config.yaml
num_hidden_layers: 14
hidden_size: 512
num_attention_heads: 4
num_key_value_heads: 1
head_dim: 128
intermediate_size: 1344
vocab_size: 8192
hidden_act: "swiglu"
norm: "rmsnorm"
norm_place: "pre"
norm_eps: 1e-05
positions: "rope"
rope_theta: 10000.0
rope_fraction: 1.0
qk_norm: false
attn_scale: 0.0884
bias: "all"
tie_word_embeddings: true
parallel_block: false
init: "trunc"
init_std_qkv: 0.0158
init_std_o: 0.00299
init_std_up: 0.0158
init_std_down: 0.00185
optimizer: "muon_variant"
learning_rate: 0.0115
lr_mult_qkv: 0.5
lr_mult_o: 1.5
lr_head: 0.00562
max_grad_norm: 2.0
warmup_steps: 200
schedule: "wsd"
decay_fraction: 0.635
decay_shape: "cos"
final_lr_fraction: 0.05
batch_tokens: 131072
max_seq_len: 512
doc_mask: true
train_tokens: 521500000
max_steps: 3979
dataset: "wikipedia_en"
Each number is 128 + 32 x the weight over the matrix's rms, rounded and kept within 0 to 255. Layers, rows and columns count from 0. Numbers have three digits each.

# gate: layer 9 MLP gate, 1344x512, rms 0.0932, rows 475-530, columns 384-415
# up: layer 9 MLP up, 1344x512, rms 0.0984, rows 475-530, columns 384-415
# down: layer 9 MLP down (transposed), 1344x512, rms 0.0362, rows 475-530, columns 384-415
gate475:094095140132118115151135181138117119076096096163092139129135130133167090094177170112097108091142
up475:082100058169169125149110103093134103180110112139150118114106093151132146111114124138134138094119
down475:149156080103090123151116140157184163123098126136145138158157127117146113122132143152186106095181
gate476:089134127195130144151153073172166167134119156120151131162100093124195099139136125153110154172174
up476:194110150069138099139122158122131126128149123123090117164079198111131215102099125123191087118117
down476:175087144113110107160160137112090124152092113163085121120120169085109091087132173125132126147185
gate477:147100190145098140160158150122123155101141138127169116178114170145096108049150091139087088159210
up477:150164075165115122158176194162108155117126137121136113167157133106144083135086151120083134064183
down477:131120103122107121163138107120132128116127134172146132106153121125112146106122152111138152096116
gate478:071115197129091158161107179107127148089120098092047138052095155130131118121145121117098092145142
up478:138175141114099158148105097140066191106146120127103169099142056140060133062088091067158130097124
down478:208133143088147180109103188172106140168126118142132121180088135147139149216154120077129134080109
gate479:107129129087153119150131122128112110124121160116120107099079131147196134126154090152184136089160
up479:106117148106080065154153109162188125126162163139124068122166112053139166094171123089073128049126
down479:176165067174139154133082122198125152179077146106045098134172112058118088182183147135097115136126
gate480:086141054103126134176137118136164112141132113133160119091130120086146118124137071144174180156168
up480:095121117175134125068106103182143128101143161158132095148130107122105145169178105160156131089137
down480:157089104088069114078100141169104108173070131137145103141107140173168116125194073066146091115110
gate481:077168142163162163131120127131113150094140164144175119157154133144095108126148168091138124094153
up481:137105159088106176148062120114130106127158159051105108087176166156108182162145129201169070172140
down481:102132098096098130149074083145158180110156046094101143157126155130138136131137147151134107113137
gate482:166166192140118119114166133187182076124106117093153137117161132092109165175089169191118109153121
up482:148165161088115092093114121173098103071176127124155155092158153087185099150146153187111101135114
down482:120121095119148096150099137110125137097061114090148110123120117089130099150118161143117134106088
gate483:152096122163078153150112108156183096159087143176164148133171140166089161146129114108109154085170
up483:174122111090151137106116097080166099080084138130159129183110164103140102126092126119131114136168
down483:013166053181147090163105140124153114119134125115103187097138170158135138156107104127118134107177
gate484:134158080153107074154074157117122130165163147156123153132147147068164084165179163162083110211091
up484:116120144153153186096135141130121170139084081122166127169197104119143116120117106095192135091101
down484:123134130070122162183158136113127143120133176133113100143141142119115126136087130094106111166172
gate485:118118125143140144125165136104102138141106164095181131160136164175101121115103145151105075105111
up485:127085123189088157153175139127158070138093188115062109077136124163120103077137120099111146077091
down485:080119117135127100186150184117131143150172116123166118117118107137089139127118087098140130087144
gate486:067157181078090164125130146142167086095116160217152104112127149115120125155128137197161173161149
up486:064109107161145116115124098178205116084136120094097132118121106122165093132126131149208133151072
down486:155104101101093098137095165140175134069120133078133138083113109125110146105130159135139164141140
gate487:183135209141170169165097085114048207105083110116065096139149113132184166115139141151166098095074
up487:103105100153081042113129068090123086170158148080125106176113087140097127169137089138131111121099
down487:198175178093116148091143099153145108063193120113193160149109136154122133160089145138123186141141
gate488:081101139122088147093109087098149117077088175137120137098140116143133131134135095179168150123167
up488:116129089144163074163159101134145134194089171134170102106116098099131057167075095080131169129122
down488:134185142145250104116129118192122105103132091128175101084139090128173127079098145128139153102121
gate489:106072151125123089157109134106170159128113167151164067090123151146131176104129137154138176148088
up489:176091106117062126114102117131068176120161159061135123104101093105153114103118157081113145209056
down489:170121089091143151128128156165123171138096128146109078134115116113102124133152073096157079107114
gate490:012164189135087112089108136136159119128172176110134155150091150059137135104119100184172074171100
up490:108186073177101125169173145136117122083111135114097104126167126120113131120158121100115124197147
down490:135130143110085141136152086145128144102141116145137171128142136073127086181144119102139133073109
gate491:104090124130171111122075144141146125131145143130143142109121151123146108096125093156110140136060
up491:200119118148095188141098160130160105126149074162114084118221077135109172124093186104156158107131
down491:157134147089079112111166135119090167162150117111161106087147055156113137074210174105150155126099
gate492:159142119100164147156075110127122169128139094127094146133112164146132152101125062124105109157097
up492:099144082143150171175129118163099152117160129099161152126170175113173175153134129089137099102081
down492:086094135161154127115148093145154067087097158225116151180161148119182100125174154158154175173100
gate493:152155142184103156126091152156095154107101129166095134152116190149119113090135150170045166125110
up493:186134130113098088083141147143111143118045094095153163134141142106168177066099109177133146122108
down493:134122166121090178115186112150030117135178174100101130089156140072194147209124143118128172135148
gate494:108153107149150179130107103157157202112112103130143164123110129178125189140141133161109134198157
up494:144133118078103130165116086094107168167134150177152092133103089152186095077059082155150094095134
down494:126224106089115159083117077114077105139127134140158086157118135163116116142125126134094088098199
gate495:101119127102141157139176121094115077186097124121103106103115155097116167065080113145136189126110
up495:219106098185083132105174124176092152134167110179170131144116127116130137112082104184163122142120
down495:142155167156116191127142122105171181035123166091094078163165123137121060195167133085125117096102
gate496:099133116100150164111078126184142127128114140118097146114114114143111115090087085139157126099105
up496:083134155134163158092134122163149101115142107142125123091156168060184110155156106106164107123154
down496:089147169126134134168136089143095081115133136141116154131040093117089128071107138102077091160153
gate497:148134152071135143088124067089132128128133072099167126144129142066196096096165111085141136123173
up497:093151149122170117152099148115163122089109184127098142105177128135108118094152126092108087188163
down497:093188147136118220082146148114071110178064108102119114139120143125084141142091143128154130092179
gate498:094141117112095123110150169094183157151129117125117110106112130159128165138211128216050116105121
up498:139132091160157093140100141124102100107112081175131132151135110155150107091112154075160079171130
down498:117173147132129102147145073128103078114116112153104127146137168119137126142085108181187133140115
gate499:110190141177118121074112101145143114161054069103100075121127113121138075140166140100140088065191
up499:115093114166151122117169101113129091087092133095081153133094129070140178145198110130110138102118
down499:166126117097164069127107145146114134074132158188153128117132090138218204145172161105109160104172
gate500:156134160112170114168127104112166200122100156137117114158083179118136109124083112101108150135108
up500:185110129072156149116140114121133117146119147125152168124121150153096129105136120121150124119141
down500:165121137136212119128090124120134167120138156218101127136146151089109131095076123153097046118119
gate501:160114151123111118120064122114111153110164132162128089141107088076105163091090143150137099079100
up501:117066166077137071097131145113111174136173135116141115123114146160107141156129176131127160100128
down501:179192148117130156201151086175166154132078113119105131108184172170065125147182172151097136168085
gate502:095161110095092104109156147122101154108145082146179118159091164111116138093157071137165127149141
up502:186123148203104089037100144095180085084143097023131105109159107138110129150093150125138037125097
down502:107143139123115120159165180135109031121114130078101170129104143105103151117104107115180106116170
gate503:132144060116118133142047179150136084117156168199122120135119110112175098090089152169126107126122
up503:092185093075147055131136109164135086080093135145140145115100075156145139128161164087165151114117
down503:131154155082137085112164144147127171100089102164093130143096046131140112053145107069099118125109
gate504:144170184154145150130097170112112116157151095162196128104129148177097111164084106145103122167138
up504:138111128127084108172116088128105114127084132142174157112127147120137080113102138107189127157145
down504:131116145123113148135121121167127183128092114145176170182111118136152132127116130134139108131119
gate505:150190121142113159093096141125155141082195135146079137124140104147136134152170081092139153104152
up505:100105155165162156095108119117150127145129201110129116115130132102150170147161104163145123106191
down505:098142116148143164093157117123145141118129134082110142085135163115220195123112158152099094099149
gate506:174134145216116162161059110105061158109187125126149121174166142168144156053140139089160135051116
up506:153126084152158113110122066072095155143132122163196161141199145162167099119109075182201106093168
down506:125123142172129125126144136122226184061107128124155159152086075120131147143132101104135144114137
gate507:143180128163114171154166119127136133074078105115113128145138106140212073136120156150189152098108
up507:183169107127081156146174108113127192108076115143106143159171195181135094135155093125115142083073
down507:161116110107191136087181131083161165130119084110102159171135038152119165090105112104117145121091
gate508:122156219135093110093131127110091147124113127113123099136112138118131153084057162123090153095089
up508:119122144133185164198114143147173096133102180114146155120148153176129132158129130189140099196121
down508:088117074116220184093135158102214121125174163085105118138132096135135142150145102154121112103155
gate509:129125081111160156138146163119101124161110189111137085114138132156147149157115130158076138082029
up509:137131116106143126141126142123170103164079148167099151148136143117116110142134155135147071184102
down509:144164088093115149082140108089129114121133110119072174120108102144106067156109128121092160171121
gate510:150176158160118154158181120159172112093093180122037155142130159150126144144164125152094158132079
up510:136192126145132102166198132119161127127100128160116137136156219116183081102220084163136107113042
down510:136132095099135180100132153147129133182138136093189145109111108174090111143154144135158165142140
gate511:095101138143121139183084077161140122078105085114122152138149027116115095100143097157139088141154
up511:134171139076160133107105133151056094183064088101124088181121130156096142169146117135084149216080
down511:164100132160138110134141147058144108144154191134099130197126138151140175093110125130141161138092
gate512:091141123136145096132160070179153118092125129151089057105100132156180128118126127086158149160053
up512:153145149160110104091161175105142177151127162145161116149102141180096123082115147131153168119085
down512:067132140135117138106092110095092170094163125105145152169169127129113145027089138092155181151097
gate513:148123181191091171133145100087147109097143166167146112084160050140159160099125075092116126144177
up513:058153128105104148125094108152119138162158085121145104104132123132119101128148091156102133131093
down513:107138131092118110139111141141137118098096138103096150136082147122145158070147138093101134147106
gate514:056119112095142093158105151146173161138144121125094135137138079190157162097136143128195082097149
up514:134176179080092131126126130104147162102161105101129136187113132105150077174115158107132109155115
down514:148106109092139112162117103152118127092174142093159135125150032134134182119152139123157107120163
gate515:088110143086109136183170142177123164137136114113150118150169102119177109108111123101092212112123
up515:141064117133149151187105114119122158155138187179079114044135152167134105128092142130115104105149
down515:129173153109098115103123126118145061177133110187125179072147143115124135068115083139125167124165
gate516:153115119108136071163109099143132146106151085163137114141211123099087108120137116150153127110170
up516:137179097184195174094103181092116147151115123154156116160137153176132039110073098126150103153085
down516:135128132069178058097211152144116187108091121144149122110179081121136166129110108127102145125132
gate517:125152148101147138095116115087064129154112151130094096127112117159164102109202119146141117145142
up517:161176133123101129124158148167051053127111136114161106150136148112133131148153098137155064133142
down517:119116099155192127138105136131060105123157164081069120128080157112120146114129119129157132138139
gate518:087053114045121130127094065115212119221136122170150078124127097073152133201137072141125121144146
up518:095119169064154139128137089130161120123132094160093160139122122090108160176105132099061119118119
down518:135117130091126143120126109123095197129175203136137153153139142072122114080142168098088196129125
gate519:141129111134161118137093169108149127149160159069136120079136125098127117106111118094107163128107
up519:131103121161120133147119087136098080075121157081161144124125136138165144127168164144135097049164
down519:085088192101161103136144128182035120165110134085112093164131147195138094132227178133075187133120
gate520:158092135133117140081122142074132149105110077162192106142123137175173088143101125109150139122122
up520:149110112122122083161153117114131099155147060119094118092070217106103100120128130130169190130101
down520:120146117184133139134161190164140130104141136099096129182167060120025034122130098109104103129175
gate521:171086160118140089117122115191116120113107087150103106159062105168094140097157099118121156125092
up521:126156100092119160111121147157078158117115154191206133140088123135129182112128155103115114152160
down521:218128102162142111134123129135069116118071093122110127107125128141053185116171102103133133177103
gate522:054144128136118133081157130125131130119135130198159101106165211147126094153136122143098071124117
up522:146141152141150123100111141120188167059126105141185124054141103126076193145118120094195128131120
down522:095113103129147146089100127098090165127192125169180092167107111118066158130160167160138139078128
gate523:173140129156035074144127191202127133117153098140227142119172114089176144120154082143119147141126
up523:173088165105107213107137111123140120176023125151106138156100220079109157139169166164085073126129
down523:136126088092104133134165130192082102186066165111125152196159152132110149105160094093105106144136
gate524:173161141178096147158120089145174169164091109140103131123164118118122141174134148148132163090154
up524:103103091188150132161101155124104088204180110126133121106106134114081118127132120145154075096125
down524:105083171085143095110134166136185151166104138126172143135141171158096124075130174138140159155103
gate525:133123067117146133080115148083148154147132109117089163123133142120128134132158108133130123108118
up525:133148071120115085148136179097128182170135155151164116147141104088134104108163092108150083064101
down525:112088086078095125126117125121125202137099096098102080115104084076113151137174156134167167133124
gate526:084141170136142128105132115168135149081121138128188191115143175124162138108141161116104101116161
up526:103174119125098117145131168097168088101150129132139141202065169106087115169116083113197207077152
down526:094114119108116153227068058144135129113102144100124128144147159062150141140073125151104177150115
gate527:160123174093103105139109150104142156150123198160160122095098128161133139077152127099111101143127
up527:148065135092128120119138159077173108165148144109161130126147127123122096168132125086138114105143
down527:162141149115124135111128117127138071063133148162073110126143111141180103129094054096190132152200
gate528:104114117067171124142119127091143072171115139131112143078115089201118144065166123162158110167125
up528:137189162126117174177110075064160165189199177145168102087159110118106152177165178155146041149135
down528:150152145115094145172103178143176136153155148084039161107151137132146116151129120117169145119072
gate529:109163114105090086147137169140082135134130124153146134030089121160084138125076123150069127083072
up529:131112173144118143102136145090159128106137154112124103134161116165146109136093143144119165074112
down529:145067159145144119174170129096094124112127104084138080137144157126152085086188128134106112071166
gate530:103087089128152123151108119149145132087112134144130125154146092146142147126092071174164120154169
up530:162100135116135114073149133132132121118125160158112126118144122075144161093197124083110132168168
down530:119151113109167081134113161118124109114078115093136112138068119202107115172093153116158123103117